Weights of a small GPT-style language model, trained from scratch on English Wikipedia: 5283 steps.
Each number is 128 + 24 x the weight over the matrix's rms, rounded and kept within 0 to 255. Layers, rows and columns count from 0. Numbers have three digits each.

# layer 4 attention output (transposed), 256x512, rms 0.0288, rows 138-191,201-255, columns 384-447
129171129111144155153105162132099117104111134147151126095157146136112142128113134086108146071157153106141186112120144115116100170152100127137167131142122115173101147155117127117157142083124103
082138146111167163126102147097125143120122097162108069137109158117143128143080141146120163149152166102144104110122151128142103113134123127163122165124106165140158144140132145145119133105168107
096173150094092136159122135132152120149115086145124097136096128119175131092127111129107127068119123122129134102146141156138131133114165115079129135090108155130192129118146121083131137137094151
141214118109129129146111138125138139121139147151187118157080159154123161122131100085150078168125102107104136168174150112138149096144108124117100140109120109157123137136145120162150143142081066
125131091137137130157099097115123092113145124137142113171110145172106124067126139131114218136118120151140111146132164055130116105151170113117155150155139135173138092121143101105104131098144106
137135112175125152155104108150142130149153189125108148066120112148149131106162133126102103162145079143099116140149099164117125158123111125112158145112160115148114148114092133149101144158154126
136113112133147155112191117108143128162137144066133195110127134152112122114130089121120109135124127150169161097130104132137148193114088114128085132119133156108102153146118149100112135162143091
092129140117171132126140146138105149111068082198101081103114076113118112118099141107107065095025132152122111075109121164137136142148143109131079140138101164111089114151154167131129127129171102
123110143186081127111136132135132117127136119100166133113118179135105132125120130116130153125127124144141109089144171100128127157166169149108120165109197136150083167103102131131131166174093051
142160116109116111105163124102132091103122144121135101174162105084110135092150104162113084159130129100135109147080099118133113087136129133183149125151104135098159122145111139201103153145157174
146122080109118135123139103094078105139123116147143105148138128136116127128170132126188161176090149154161121115107123102141152160118116116161164135136124152147110187109160110115135109105137071
102113135122129084069127160109162146119130151118131107086112073096127152104124155093107104112141163137132155071133118150177138113124121111145139119123111118124101093144132128116120146153137135
116129133071157147126128109111128107126120177142156116128156121095146161139132143131132074135133134107156141116100100073136124122128122111151127206132107131108055123188128117108110151147158110
136095168091175106114156079117164117178151152163114090119124164091135105121110136145142088163158110092071107156099087135134102121119148137138186113114134127094132104148096114163115150116121182
120115101142110105160068128116106142125133092141127120098109097116153119116076167092113148059091157111092127092156139202118173151151127105168137112085123124151112096153146088119151116182137145
080178146074121097179124170121131139134177159127166127172133114133132145132181135134144122170145154103176112137093142097133129133064122156138089128165088117177105142149149107108164121127112077
136168179170134152135102132121160114119149170043128129110102127145123120165134091104112084177084055133135134138154131099100109128120079118100136142125133125113097134165129146159119125150131115
105154117147138155093087115129124220159145084104140107083170142090141156151134099106107157078116117117192180102142133144164123116095093065117135112118148153116069153131191164103130128179174128
085156141113165140117109102094190172109173126147129165146128193121140187140097130095116157114213153096109142157111106171137111097107122136193101071113095138076085152151169130125083155122110152
165101126158144121146105130077118077147128092093130120141141149137135114116164102125144140108154132133106149125077099180130158164111123105137131139113133163069114149137135126128108124181178172
089131156098158138131131163145181146175106139137093145165117143099148112166145144103134149086138130140142153095100109141097142115125111123097142094086142134135173151119172143080109149129134193
139155112149087134134112074115145142131138112160096092081130111117189103141132146200119147143155149086094173103176156148137138112126127136100185134153125128114192130090122112126117128159100125
107120142114131132123137127141149119145133079167123109152122119143110114093129131166122124141128114113141128118153128101157097104136135159124145100116091142183171100138120137140165127092108115
129126137116138115150120075130091088123167130150132104133123135093135100115176094187137143153093114153117097138139100140094098169105122097130146127121137185092153202127144099147119137131155147
121156138149129090134105156113113166134141155127121152105097107100114138134115124133127110134112139136106128092120102152097144167194165131126111150137187083153120090154118158150137160164131172
162160098132144162129149147105102089113148162122121102138083097150080142144092126148118079136143117111099133157153116134112121145121097186150121135107112125093112091153141144154138135089110121
111131124128110086117100145117154120082109134177121126110120124114141111133105138121117117114081134133052127091125119113088103147133154160145067137137100092124131110130066128121095126146107150
101107152123192136086154134090123122110164160162115083145140126105132108125132158105171158158199104102088122143112072125160100116127149114159164088140108107104127149149147119119106154104175195
144134137148128125121131138134144147136122192121138118133127131104117151133119135116135128124130130128127146123118125147139147129111137118100146146134127130132136144152137122122105136140120101
142099141151164131090142117113128154168163152139148121175162154092116118132062183174156109135100143121102101109142147147139131110152145128152108142117144128103123117148122114140160123089084157
122114135162181151120158052105048129132158132176127102111111150117126114125120156129161101087102143140097136120153223141107122146130119169147127136097145126072117110111070119113120197110102060
133108145075146117124101116133157096145141073100091126112121130147117107097170133180169162081145131139117097097086102162138100173130149128211117148112126145107101161134144115167111120143129150
138107157125144112156092105156114092091134147182158107105133149094151149099126136160115126166112114155099138116150165128124127142177137137103126108123178152122131143069102146129127125141109114
136144136122081110098105165113158138143119141097194112107161111111142193172132138144151091147136128113160096146151127088127133137135107117139132173116127106119099094133102093144128083139081159
136133138132119142102168141160114094099110155119158128132099155130102139129148166095140126159055074153151123118158144073137126114145124118138092149144157134136088136108105131112126135126133070
107097135151126105120141159107109133120149147137115120136160066130125139092097127122120124100140112146078094131102094206124120142131133154104128093131136099133154124122128148130132165153116166
129151113138155148093138112143113122143156084090111128145114129078107124113160114119136108098091119076158141142122140137127122126145139155168097116118098109116122135125117177073153123123095134
081084128161142153134130130118090130122109173153122124124141137122114122112102152108141036101110113158095170079142134159163142205135116113090164189091180115130111111095145136099139180140166095
131137088135174108152150132131070132196106168171120118131100097141134141112093118120103145114168143145120136106131118091136157133145168148093113167156135131118092100164132132075085151108170103
143141122154109124172114162153155147069136117134150101074085152110139105116108128130129138114121138130140091160123112132160135129176153136132112096138088102136111141103131149135133125131117082
135089117182144126169177147112152150131151104093117138132096157118135111128110109102136125157166129125099093101144104148133142149156134138127122156098168105082133146116110140140117143145134166
130197118123103097160153116168087129085129171128157115153129108085094143118142123115118158167044165144143120164139143112106121106086157108130121133143101133182122150143165146107131112060106071
144109156110149112127131135132138142134138120099149135101132080156098113150146135140139077163139123161093074126126112137121170125152175138171117115127103099089095119095133127153175154126108142
126168162106102142116134077135185128114140145186129178110093116156118156142131139190136133139138101140080127133135089155139121126173138128110120125129172129068143107092088118131114112150132169
139101137143101085095132108090161143147149073107124126099135139091186113133097126070132102145162125102083140116115124175137132110105152153088115121089111117117097112105132108100116138170091148
131105115145110107091130132158110134089103152108157078100144152071059115178084134136116129158099183090110144074197113090128129116174151120107119114154124124128181152122141151135153157079123096
178124096127110123150145110130105133169162142139118134157185141106085158151110098143109106125097134155131111139131158120122133163132135123122147106121130143120154112130130131074162110191111103
111172158159141124134108120138168133129123143136121141107106134159133136123144141119144110122113110122083141117130142192115144157121111130151114113108152113131123129127119120139108138169124121
078100131092127108126174159089140159169132094133125117159146106118161169104149147099150129101142096171146109123094146173135112087121164131077139090107090106161154134124152113142113127099125154
141121076129162126102160100067114123135095149155141135134122159121128154146145082134119133137158184103136149137155102079099103150177150083123114175148135138155084170161114104131134098121174094
130090150106141123106145129130117072161130166111111133162104122102117170090118116135145133135115140120156106159109112147126126083086137146097137162118157157122129192104163117129111074119122112
131103071133132165076186120101125118104116061118144124112108099107086118136061100135141121140080150123160128100141150156124124093106194090155162121139087155139163130096146116183165095106120081
123113153130154139189178176180126119146143169115147136140118144133099139113133091127126084163136112126146098120127128115116140116098114126063094119097160124115144193146174177085131123087089111
121143165102117098091142130141146124121171124143123122113131150096085087105118092132150151188107103083098135139130139170164119073089144057104174139159122100113156139144108134137140142106088108
143145130182098121150132081125142143116162111110135153118168098092120095107112142127147176129119128113138133162149156128140126093093083112108138135136091111136118114142148148132153092115179103
123133097125134139128111147118121092108128092137154130096139130145157124127135113127119111096117118083102189102143178131135142141155120133129146118121148153128129173161129154103146112103146084
071142163147148167112121162112151174162128144138102108106123163101126143086085111118092153112123175119118152096144136125135119146152160156155092081089126154142192121112127113158102115089152124
159169156098124175109149137148133123153138131146141091129123155112163146132125136123117146118142096123104137143146112100141101121117161155140172148131128136146184151153148107091099163124107103
103140167134131136084133136111132150159131152153156095124162122168165133155163088124113109145162101109085140125128112104120117119169100158120090119134136111138117129141127144165128143154106111
094164110160126130137161075160146112148131139154126128225152115112132078065101168129136206142100100167131122125132119121150104082109152184134109171128128111149146099139133120095130132137121129
116154143135118141152114124120129178137104153125102183106118137161127134127122093122130138161163116112099109147114094123112105185159152147140168127119142133139115123095097135144126140124128130
156163153123159102136135107075126124138138163094140168119130122165128139134092105135126089136153161100158156136094138144113132167149126136114148120119132138087163124187085104134112133147129118
182137140101174136141158105108139137110102074206127103094184122139094117100119124107096140135100124166179113131120126106107155112132148077114104144140148113120099114132145159141120162119092122
118104069180108145124108124145155139175117129114142088135118133103128101130113128146136131152135112121133081110122153117139101138129104131132116134119138139122127145132122087140148124150146081
167150133146128103134157142128154137128149151106120108134150119132096110123115104159122032128100110131152127133130138141140148137135102118141102166101153117123127131151116148148115123163123185
111157104105177128113118125074127118115099119149100150108144141169100130123156148125143181163091145146146159118142102110117147154122134111185191117115146123140124192142159132144115144150125109
108097124111155170079064126130127153112123172121147114157128131110127094126128101149130115153142137151088185109119146125124143107104067102143144149135151142088094099137111185129126139151089118
128157172111104126133151074140129119163136143118105151156134133164132097162125130149138112103113113108188129105150118089135129129141148186101107171100163111130073102124133152114106124167160161
154138144118167143154113108162110163145106149158146157110118148167115086142131109153119107156122117110144114143137124094132133146151128118120188131120142098146094109175092091123137130135150139
118081106123105108136152129128125122134145123081119125158124122129152096133115149125114099098154161127107144099128110143087161142139089118133087096131111130121146095150109081147124128110135154
100121161129099124107107133138174104178162174162128135124080147081181126149122123150140119131128157138134140095131087169128117129101145133107064137144158130155098148119138064129124105151137137
144130166132171137159116131125147120121093168119117106095104128160130118168122109102110109158153083133147126154098126150089071168139097120116163174096139116142110111140106136158134123124088144
120169146124152143068125082097121128111140137117124147089136104153130133153126120143134102114097119139139131118113150112132128125134106105147141140104140120130124157134123114147138149157151137
090141138122157133147083187134111155105105111154139156120139129138106159127145135103157143113136141122104129150125116112140131136137144100151115100123071140120111127130115127122138145118146135
142131114167164122153117144075121094148153144119144146104126122163098109119125142140122119106119122125123156139116156172138143170105126137142139126108135129076108143160147106127121126125140145
099124133057141155114117133154159125138128143130137122182080142098128152161132137132154137121141147136142160118096140077103151108156130100139121102129141154118143144134170123129138144115116131
154079122156106176118121128129128118158132140176126124126131096125169149131167151152143107135144112119083133084151119122140107154111056150129171142094096126184159153107146138130128124139109150
167122114115134164074097114104130157153147116166168139151132136142133104097122090183093126149142118126117141158131115132165107104145128147149186137137143158162102103126113150139142116132128108
159121088128141106102126079088143133169103164098105129100076159127130114132108099127094129148128144146145116095145100100085116175150141134095136129120122120155116134147101058083126135110102158
140193153123141123151107149107149155186127124088118137154125125108121125146104117146106107116131152123091156155141126101088153153167164133123079138153167121136130075150135163170126138123109143
126144139117112123130170168114110141144123135138116122128097105186114128151084153128132119152162128113130139160127113139146131149103152196154140145145152140112092071104134157123122119098145133
115163113122156140145074160104134140094126132116149115145155109110113107110135120138127109121108111124085145114099118112122124136128121125157088145121080111145120094145088154112109145115107145
063116122124125134117146106130111112105142146165107120123134130116138137077088177125171140108136129074158127138145158109152122134150155109097119116115128114110121133130130106118131172127141143
152112143148123125113141125145124132138126191124134119131133122105112153133120161117133119135125145136118152126116129139131149124102133113100143142136134128123138148153135117127110123124126099
099098107133095142102169143125104164147146144117139147179134111138135126158093141135154125139103130135112105124129103097142137096128178156126146158144149112114100115110106114110135093095128133
112131137130118133085151074120111128132122160170141118152109129125143120137147116124130123129121109103125100119135163153106147132126129128105142110099114134120126125178120117162142170105072097
148099175084157116102130157131138131143132120086113126098120153126129134107132128144140092119152176136119086129121112143125109133115172090179123117146113149125160136149142156131137130107099124
111138171144132115117130101105125117093104088153142128108172125088147152133143123124110161166135154135120143113129132085112125113140166168151112094130143122122169119097134131132131147132155108
110139163125082138092145109119136115104129127112129121121155111114134151139140176149175135094099101113099086121169127158145107107106080178152130135113133143116100125098141180173118138129116159
156141130112154147096152109135164108111112148092130116154123157103147139106150162119126143173103103135152113123124104123097135104127130073139095140138114120099109136108138126117129140138116110
098107131111086124120133127151093134112139127128142104138104096113103145113134133151130113078120111127127128112129136149118160136118086123065140110137152123128085114136171159106139167119126121
118182090110183149124162095141142168144145105076098143115135097150113093154131137133124099140099104110166133144128101087113118100125138131159085182122102140121129074155158180070118166142062120
121097147118125132128138083124105161131136142137137129122135105146124136169147139077112069125121118141158156113098157134150156143100125145101207206122138124149140135168114148084129163159122102
149149145138125110198152103164099103194113100192128146178133132115124129100099134111130189116147102104098082113130119117134119124134181099134104155142164129103076144149104128111154168130150117
109101140136121130126130150112129136138136123106180121074091145083113120137133128120103132162119147135111124137122104093117153115122140090115087071122108111129120095131115133133126108110147112
139131154149141144169150164124124158150122122074134152121126133134134107151126145116098122166154142120108129119126109116124131166127147144147145144110150114082134108149110109113124139124155169
137207175124085109178105112151167112040137137132147130140171131072084129090168108149147166131119126139126153125108111119128115159137150102127103117127134127133099152110153126110141115117148142
144074105146126148123111093151140171126132148150140122089127125150121111129173142160161140152138139176134139126119090124117135100109125135153135104144133122070078122084182157133112144088125158
146174141147106146137130113146168123068129140131170129124103121142173181137122142159121110148122171127118112137110143118110141076151164118128127138113145148098134106090104130113143075132143097
115100136122117167164102106120097077135133081109137128097175082093115124125141156109130140122102142095088160132118149127140132123096109137114122132145127126140110120111171195168125103119146130
112108102106146115073137109168115147118143121105151107154169134136080126112119128140120109145138153110138145095149109150130138100110132139115123103119123109100180136170172109099148185135085116
203125104116124128147119146133133171156148181168160133122097125145122157143119081123105079146140146159116118134122067115117111146146154077130206145108174136120107120156114080098118105148126148
104159139135123133128130113135153129106134175149140119173126140103137152107154108142150123129122127129077138132125135165111141155107112135154086106121106128127133147107109172142122122112136107
085151084137104121136124107127110157131121128131125121166152131101137124142107121150115137123086075154117119144136134135153125103147107160098159116145110112166047103098107147134122117126110101
103158096116126116133122113101141125132160159146123143105133154108112141133145133131135137116152136100155087146167130116125115174154113138158134140102137110152068119105112116090122139130134155
145119129146151116100147142120114121166121137116113140158127124127118161123091153111110129127116122133120089145112138134142131097133158165128141165149157122111116157118101104134116097148139107
114121127121157150108148134083107116167112088122145092091122095153102118121116105104136117113113107116102142083164152160137116109102169153112141097096150123122118114109155156154120124146117130
180148152133127131137101130162125100094130116143138152118148139169110130142136103107122166153107125132131140128120137128140155133132148142132121105114162129103142215137128102130120131131160134
148116138116118151082110124124137080151119150144112154127137138084083114112117119108134185128101156114122167120130101129133112116118130086112147174136165124118153143122151134138128102115133116
# layer 4 attention value, 128x512, rms 0.0197, rows 74-127, columns 384-447
145188066077140133130173102148145092116094134137130152122119086139102117157133166128103132141124135133131167143113146148104155138146078146107140097119163165085124136164169155130094126156150103
142079100167151195132102116156139163135083137146108202149153136103162144126126125168150119104145152097080107113144165090109162125120122102141084133174120087141113124106117112141118149087103161
103132162115137185139170101133156103157124123122068129138103113138104103172137144168139160175124142139132132131116181116137107167110145157109155107122108116132136153143124112152132138160083128
159091136154146121114113133139078162111134125139199090127138097142105118152118073102143153128148124120188106085131100148091111094143147115120180046121172092150103113112110130122157176151162095
114153155134115192113147113143142127124126142152133165121114188096093133132132134095099101155138114160152111136134118104105124111145105147140108114122093133147132146113118144101136124120124120
103105178137066095135109123147093209133119104103166128109109104134163104110141123103138143151099139126154115170118107129172150153103145093131178196108121120124132137127182122155143156084118139
112127106145086132133124109126142200111176120119113154109158090137119175122109161136139120080123163136108141129141111146141152106087120135100081093145155124099147100126189093156130129118144095
122074170085114131117142146152101154119133149128125149159151161103157105115127135175107180135133110091132066118116118153148142153091126120171145142082125128157119115128121059125166091159091132
136168023104157114104118129153159097145109137116087103137109128111095137158105119112132135133146173125106134126113133159054122178087141129176119138125124137100100178112132115135161153152114127
139119136176129123139139132137102142096125133154105138128126121156167151100138100151104099151167137171126139127113152076151119141154107141129103160112087131165162109105117144134070114187120154
117148117122128156155097169155139097145145136132164154108130120133127126130083115109116132177159125140155111162094155113112128099161138134126131058159144107140062140088103136132143141090093101
134127148146122123149158115114098117107119126147099133112113159156092150061123150120103087167143119133105143088095141112115126141074133169135157121109090102102103124126136152103104071174158115
139147109141147139118173083114107161088149118155155142135102114117145113102095140144131140112122122154150160135136127128093156191089136120149125124121106138096164116103145109134136118126124143
119124126140146142172128137144126120087151116105102117142112119164141155086135083103125132134156143096149112169136091178112127138122117161135115088126145107139130110169083116125131137136098169
110149093147123099086164129127065082125150163111145172133093132119113121165171137096136132120105173156112121092161112088076082115140145158124140168103111121123097139095155093144130122163169152
158122098131148138118143107120134135117125154096141131142096079144115117141085130171124130113104147096130127162133139125152093131124162145131141130160104147130123087095134141152117148124171141
160112171127118127161093138079155207131138108105114173145137108109131125103154121157130146145139120151140118116088125145101149161131144114126146137062129145113153178075153159129141160169146117
131092109111114120119177129107154087153161150104122087163129118103141092167127165181117154159096150114116115108125125113127112115131159135112144122110123108119121104075140098126131090135075110
141142134131132106150149143155103076168157124156112140130131117157111140132114126106173153098148143134145162172118121133177118132110143157135118102133150085149139093143087137121127141123071135
106092156086140136111119108134191124156149104156124158094137146120139118128168150107094134171153095166162117147110136148145120129108127133109126116141082116119116158118130138161145115162120136
149142183114128132123173145095140121145086133131073134118101145127099144160166176136117144122125110126151137131109156132126099115159124137119122142105091188109133117184122116165085098056162152
173107125103130148160121110129126103165107150147086132137148098126137133113141114172092126187125117140153177118149093127076132124111153100108147110153101101131106141169067175141145162117133132
159131094143157145095130155125131099098091107124108136129134099105137137183116116137103111139121124116126153086122146153125149115176139166134127083158106141117145141149079143110120114135135118
124121131157134121129142097123114144152131118148096088151095080119124124160171113155117161110136112107159126163101127093166130113110120112124121083107158140149105159142101105166077149113122142
130117164164150119116119096149117114125099135160105123135122134136104151101165125119096150101135135124085132090114113153117076146133141150134083145107124131125143142150092133137088130177130141
087090185136091104113106149121073183117100107139162113147133098141119121121132155144147154125106168105163159125106119125132151129133142146148124148120137123138161157132178142152124153133133130
094131132150163134148080115135083130097145140149164152130155155111123150144124127139137167118145127148156148123122168150079126115091131171123118078083151123126130146158104094138114108148147146
072118107127139126129132143151135140158145120130182147134112094127150123139121136132114138113141110130123151181126087137182135164127162128148114105155077081177142127137149114159127156193149146
092120138127087130143114100111121117108133155105133118100116133112126153087127132130118141150137110136126151096136116130137099085119154141123126142159103104124136169130095117165093144130119132
129152072145147140130112138091110100111142133114179094131176133117155116112142152109123113136093128138135099140117111117142156117157140117110142142147120122181114129118114136114099123096161134
111141153108171131111143134162136097117148116121219158126126152161139122139085105130098132099096113136162090121085109156093133159137153123133115096109108108130133140127146104087139137152084121
128101142134104120101134114123135104112141136148140142107120141146148156154175123164166147122145134099089137144107158128172111131147154128157118135106119097148111101140134079146100090127120183
160166172141094107141144131127174135150105113084178170137159138137142099139095120097092130150138104117118113121089094110146159139141146096122175115158176120160084120110130142079102194090136118
120110135148145105113102134148144091101113124156168115104153144116141131121105101148153099102127150111152121115141136131057147109121153131130166080136130095154109166093126131127132124125174086
128145094115132164130142120130115171104125129135140116117124154114149098139104138120118123141120114098111140120135102116130105132119149104136115114120155114129132090119137133122140131152104081
108123138149106069098155108112127132132137100117140065132116123150126127097126140083106125129104150152118154068159116130113081151146130150100133167126133138110139122127120137115130124160180150
136135115174156149129115141156140125157162134158107113146129091092130128089129122128143154153138120129164141148113163135142121083120125091141137088066147099160114109116117128128127154130077100
087147210093126166128142130136136170101114135128152111123150154142186176152115157089123154136124124094144091112168157133127141070151138108118133124110106105131141181089152074095127154100098117
175112100114094143136163150162107110128118134151129137134098104136107118179113110123085130145092151126173046128129103109133120124110130158133087130099071113147127128124131113129139134125071114
173120136168116127125117156171140116092173141121132058133115130167110121126105115128136120173124103142104136112096149126131096095106128126122132096134148143133135123140123118147138166158110148
141137130175097141122147139111108119133148138152148133165116147147158125152174124094116121174145199140135146107118105129126098122114152132116164162144116093148118161099091111137098171155092157
162128146133087133174116130132078188118149140114157122165155120135133147090119143194134136087124173136153085123140128155128114152119131131151165126129161163086138124103133095116094123138131101
145095117124153103134160136114179103156142103102133090145123157171081092112155111117151158141093147094157125115157073138100129102096174108161103179138157174147092160127103161098102110112126108
126109175101132117077155122143182159115130140156132159160128148167137144130142156104135127063122107128094110153124066160167118164107144167139117164143091129129143059155094126141148103073129136
106129140130103161148097162118119091140122109103134139124132113155127109184061146116124147130110124107118159089145112114113099145131175129124175130167114076112113171090099186113156147169102174
167110115155144124155151101111142135119109120141146134135100172121122124099114155131097099139138115151108154128110163122120149146107123155155122084148125127136126106129088137107104101147126098
139105121150144141130131114132148131132176138092139120126097133146132134133108187130089111175137128116179097130109110167126092088165121127110092126119112176132158169121105160105095109079146097
124145154103134144115124130149135115145128129109112157123166167105092141122114126144126172107099147106101143105104108154103085129109147123130148137094134131119158113122138103109140152091112140
131087090147145152093127103125090112130118144123119163142110102160128110135095118116160185123156173106116126093128117136126109140157167150116140104128111135134106145142141091130169181168138166
114105080101123178147147091151145166113133097171129124134111144103146106144127150148122111092140143129160120157139173088109110155082113167134149104178100049121096095152159085155186080108168137
130076085191159078111159142123114117097091129134080144146127137126138096144139094125093104132143124108108087145118073141153115105105157140145150129104111141155156124121149122106145103117142143
121138125153124160147110116112160162103120134139183102127143110156088138118143088137117090121127102137099129105166139038079138163118113112121133094162156086163134168124117111127174146115138139
127148171159123138126143141151132134129102109114115154161152127140105096131095125156088159118101099170150114101118114103190162122144097145132176118125175146138129162141132155103088129128154121
137144129167097151156147117112141125122167138114121094112141117149126123114078097144085128118133112086115146146100107147096112141149139135154162114118146130173159097129096109110132112104146130
# layer 4 MLP gate, 1024x512, rms 0.0227, rows 0-16, columns 384-447
121131118092107129100138113099120145116129156104116093102076053160116156143144160170137129118170141118157155099121141152124129144103149198120161127118130146081094122114101163117116107081099107
125141138126122103161132123123143115130080147163101113142166086113079125141117109113166140122106212141124109122139115092158130093111162171104129135120119132088136106166172114157107119117118112
124067179132113131118142098148120140130122141188125093113105132134155160108101084111080144118164156125123141114111147093131128126109128148149178144122126115152121103097108123159163134162120118
118119128131144152109085150149108118113135151160143128189167138072117107173102143135123162122111158127156136121097156134151147118124121151104154127130157084132123156127146145135139120120120104
140122151116112096108159136105109111084119138152134119118126120109115142146153175123162141082149093093149101153152077153134153148117178091122158130133139143094150109132097078135152137163107128
156130108168129120119117157137115075116102133140070132145158102096142097142140164158098154082121129130132166144160177135100141122181133138100120131156108123151129150132133126164108114109170084
115110116123095087090124117123164103085141157172152118149151090083095131154111150052126176131138173156167152153142152103146148100091143071120146132118093139140112162127140076144173098124124129
139148126121142130137106120111123197125105123118155131125143141157118118149123147115167050122136127127103120120096115136113121142121089107104122172130125141108083110157113110134098120096111120
131135131090115153100138147113126111132161156121164111089098129139119185144100169134129131088137130122122129121114113121097105168123088132152160124184111108115127162156137158122150081124119115
138152117125154131089132125119087136117086166120141138138105059115100136130122153178137112113149163140129127133151138138140159137136175117064115142184066126122105134123130140165129121085137015
099141145144179121144068084060176101125127109069108106112179112119141135142118182119140102126151146165141154151130122144134099100127082130113086123124111144140156120136138156129104122158114136
115151122143129102153134126118121120107159130158115133138109130104116165099135110106112129146072136169152122143110150118106119141089108143139143106099136101096129121133125117104112105131125147
115137125091144084168116144075102143140132137143141159092125143143152149066097123135130094158147109129126099146096073120177158140126133105122095122120111143134122104121141113161170116093106109
160127144127110130122137140096143181153127121108171148089154108126163129083121114132099099088131145135099098104110144138131131145128148117123136122141112135098132073183143108111112150153134122
121137138171128109093112117103128111133113163156142093159112134139091159085150153098135136097065108188150144144125145126135137064138124133092095182148095137168082149133122077129131144076072137
115184139126151149127134083123122114174123132111137118118113124191090185166099156118107144134124183113145142121146116077074132144129188106161119164161134122099119116129126125152152100105127128
125114112136127113110116123138117121145118165092155130138125110132115106155117126104132123169160106110130133090072144129160109099104150137140095117181133166115129129113121142140140114116131084
# layer 4 MLP up, 1024x512, rms 0.0215, rows 0-16, columns 384-447
099125107126158111144107122095099105109115109101079161166126113121086153131123128110166103139117151124126099144138114106118135089126110106115147059136072099095203148120142106129133170096065123
108135141096148144132143138106099145153154124129135153137115136128127092147129142160110122102095098108098150140114093145108143158127101103148146129108133139132121123105122131108141130121114120
105107121085101156122144077170097171091111164144089113158133112120111136175123097168108154142082149133103102109160150098117123067118119143089103158140122150186135128109150155127094120097100135
159175141109120142144122140137173135140139124127127155120115107160133158089125148133151123084151110078085099119168118088111115147116117118110116110108132123155123074150114112147078120083124162
112067164058109161183082143123158124094105153101118108120120119153111137123104106099130158129152135120119121126093113107076097134105102098120111123115110125137150127069136129105181110067099121
182088126175157143154131116164092127114090123104075166105155147128079115130113086143101130133123137139135151124126107141065121126182114096112093149131116148149120115114146147158079136112176142
127139154173128103113140174146103086130146122106124113119081139173162146144152132172161152111107146092139096186118145132120156130090140130119148127100108137115105142112101119118102090152112129
118131120122135073118131127157136098180126153133111155120130114078120149138113126138087131125111136142131116138127081195157141113113154108114153142105133113147151133109165122135126159109133143
127082130112140112134167172133154114133145127162148106095118118129128146125139135150110135142146126153110146164089077096092118211126174099167127115144137090098191111094113133116115103080171123
128148098127175150070155153132116142103114099134109133141119052144147128122139152156122118089151155088141150118159160123112161134149154124120111124169123100131133100104127136129134082100130086
129097094118126136105128101148095141181121140165103139120166142128081148149125115083114132174102156107111119142118091114150125151103145127112146156153143162091114146169167101165108142134137121
120117153129122129121095156131132122114115113134151069144123143110159127118142121126143164111113125150171093140126156155156132127116149114153160132164127126131167140087176114138162103155138110
134123104098127115168094110105079140137105122166143165096117103125149122139131101157128115126141123151102131165125109102143129110160126108118147105117103097172134138087143149120104119133149110
142126129148068122145143130087128120142116114134161117161119110115137104102098094127087140127171120127136115140122135110123148125134125109121137127164073087142114115141108132135121147120187142
100124106082139171112136129120116085129165136118126142152111129137153155123159143133111094127146137114128111137097162118127105085096134122156127111108099102165157082086135156137128108204095161
134142145125113122140128141106114169100089115087133122154123147113124091137147103133097124167102131089149137140125101119164131151144106131123105182149099102171114125090199125104130123091131137
134120105157121124087125124145144101138145152158124066115153137107099141135137147127112154151114156082152132092180164122123145116092100128118157093153118109154133173130122103096106091130138134
# layer 4 MLP down (transposed), 1024x512, rms 0.0201, rows 0-16, columns 384-447
143131079154128175096168142135130122148147128095129141150105101109127125127126127116136113131127114133152112182156140120117106115068185137170104147121138138102124165101101157140126091100116124
150110129094121119153094162122089138160110156137130104115148148135105088153132152129157094142114170133140122105173157085146105144136140152057140091078119111119156080113151123102119132097133126
110088157143132157125159177122110133122117140119106135133116112116142150115142082151087123143181130126107122060162147105128140122169153170085103159142123121128134166135087128151124107139152165
093164130094098169136100109088115142159071140137126137157102131170118168098138147143121126149146105103094148128143124136099114128141120156187128110125129144108131128163088141128175115116126094
129127134098122127164131128157141156115125133129141134112137143111113118172102106099143150140151136149130131174126169107117111141104083064169134121120142134122164077106124110114154136103064142
100157123129140163148117127137140135138136109112170100140119144148127156117116130091177160158140133136132119152128149135124083100058132162150148127119152141131139146161096104082134180154044130
121100123144107126133142167141155162166112114064091098118148129168130152136137128184097146086138125137126158081130112125163152083142122150200140163123137114127153146125125157144105102102174107
096144138051130123145124111151137117159113130109116167106087085085132165132129163125127123173111136141145108138109092168136124118128148104140119129110104123096102141130127141120156112081148140
177153135130134074103162145128163123148099099115130088134117117130102099080151118113131097137150114114146140114124131117109129126118121110129146158136147090132136108128143105098135145114092133
103143121135143139113105133149163136171181089149130142155136152109140124108125136086139121111124108105113161132140129166132127170156132124185170142104189120134174103108184106113076113131110210
129085156123130118108101124092182142158144125133131138157155140121137092179114125094123098129135136142127139150172139154131156117122120141150125155097134143120089095117147115187093160142109115
119188113148153153126104149152160102147194135097170121105121146135115189104134142089105114105120105117124101122156168162146091161062133106123141123110177108144122123121168134096130113117093178
150082126131124139152112139094105129143111119135157140098162144097130134133117129146133154142148146116098126160116124122112159143143113137130102108114103142165195179149111103119086111145152106
183140131173076126136114132091124117082154079108148141124125091118124171093125067149096124130180139125108153151143137130106136142147089117117147156148096051111114141106085144106138122131103159
133135148093119135112135100124121128115113142137174103121103112109141130141109108139134143070149126146097162134142110086108092149162175134115113130090147081155123096163139144108130090180174095
128141140087123150100184080121141105111129133136140171124141132076124148121133115149130129128158138125133156159090115152106154123152110084118133173170126153090124157143127111123108130132134124
161096104127103110118150115115089089099121134133136096091131117110129167136124126132143137136142129112145142120145168081181131137114130111139123145104134079107137152132148132119103074109102130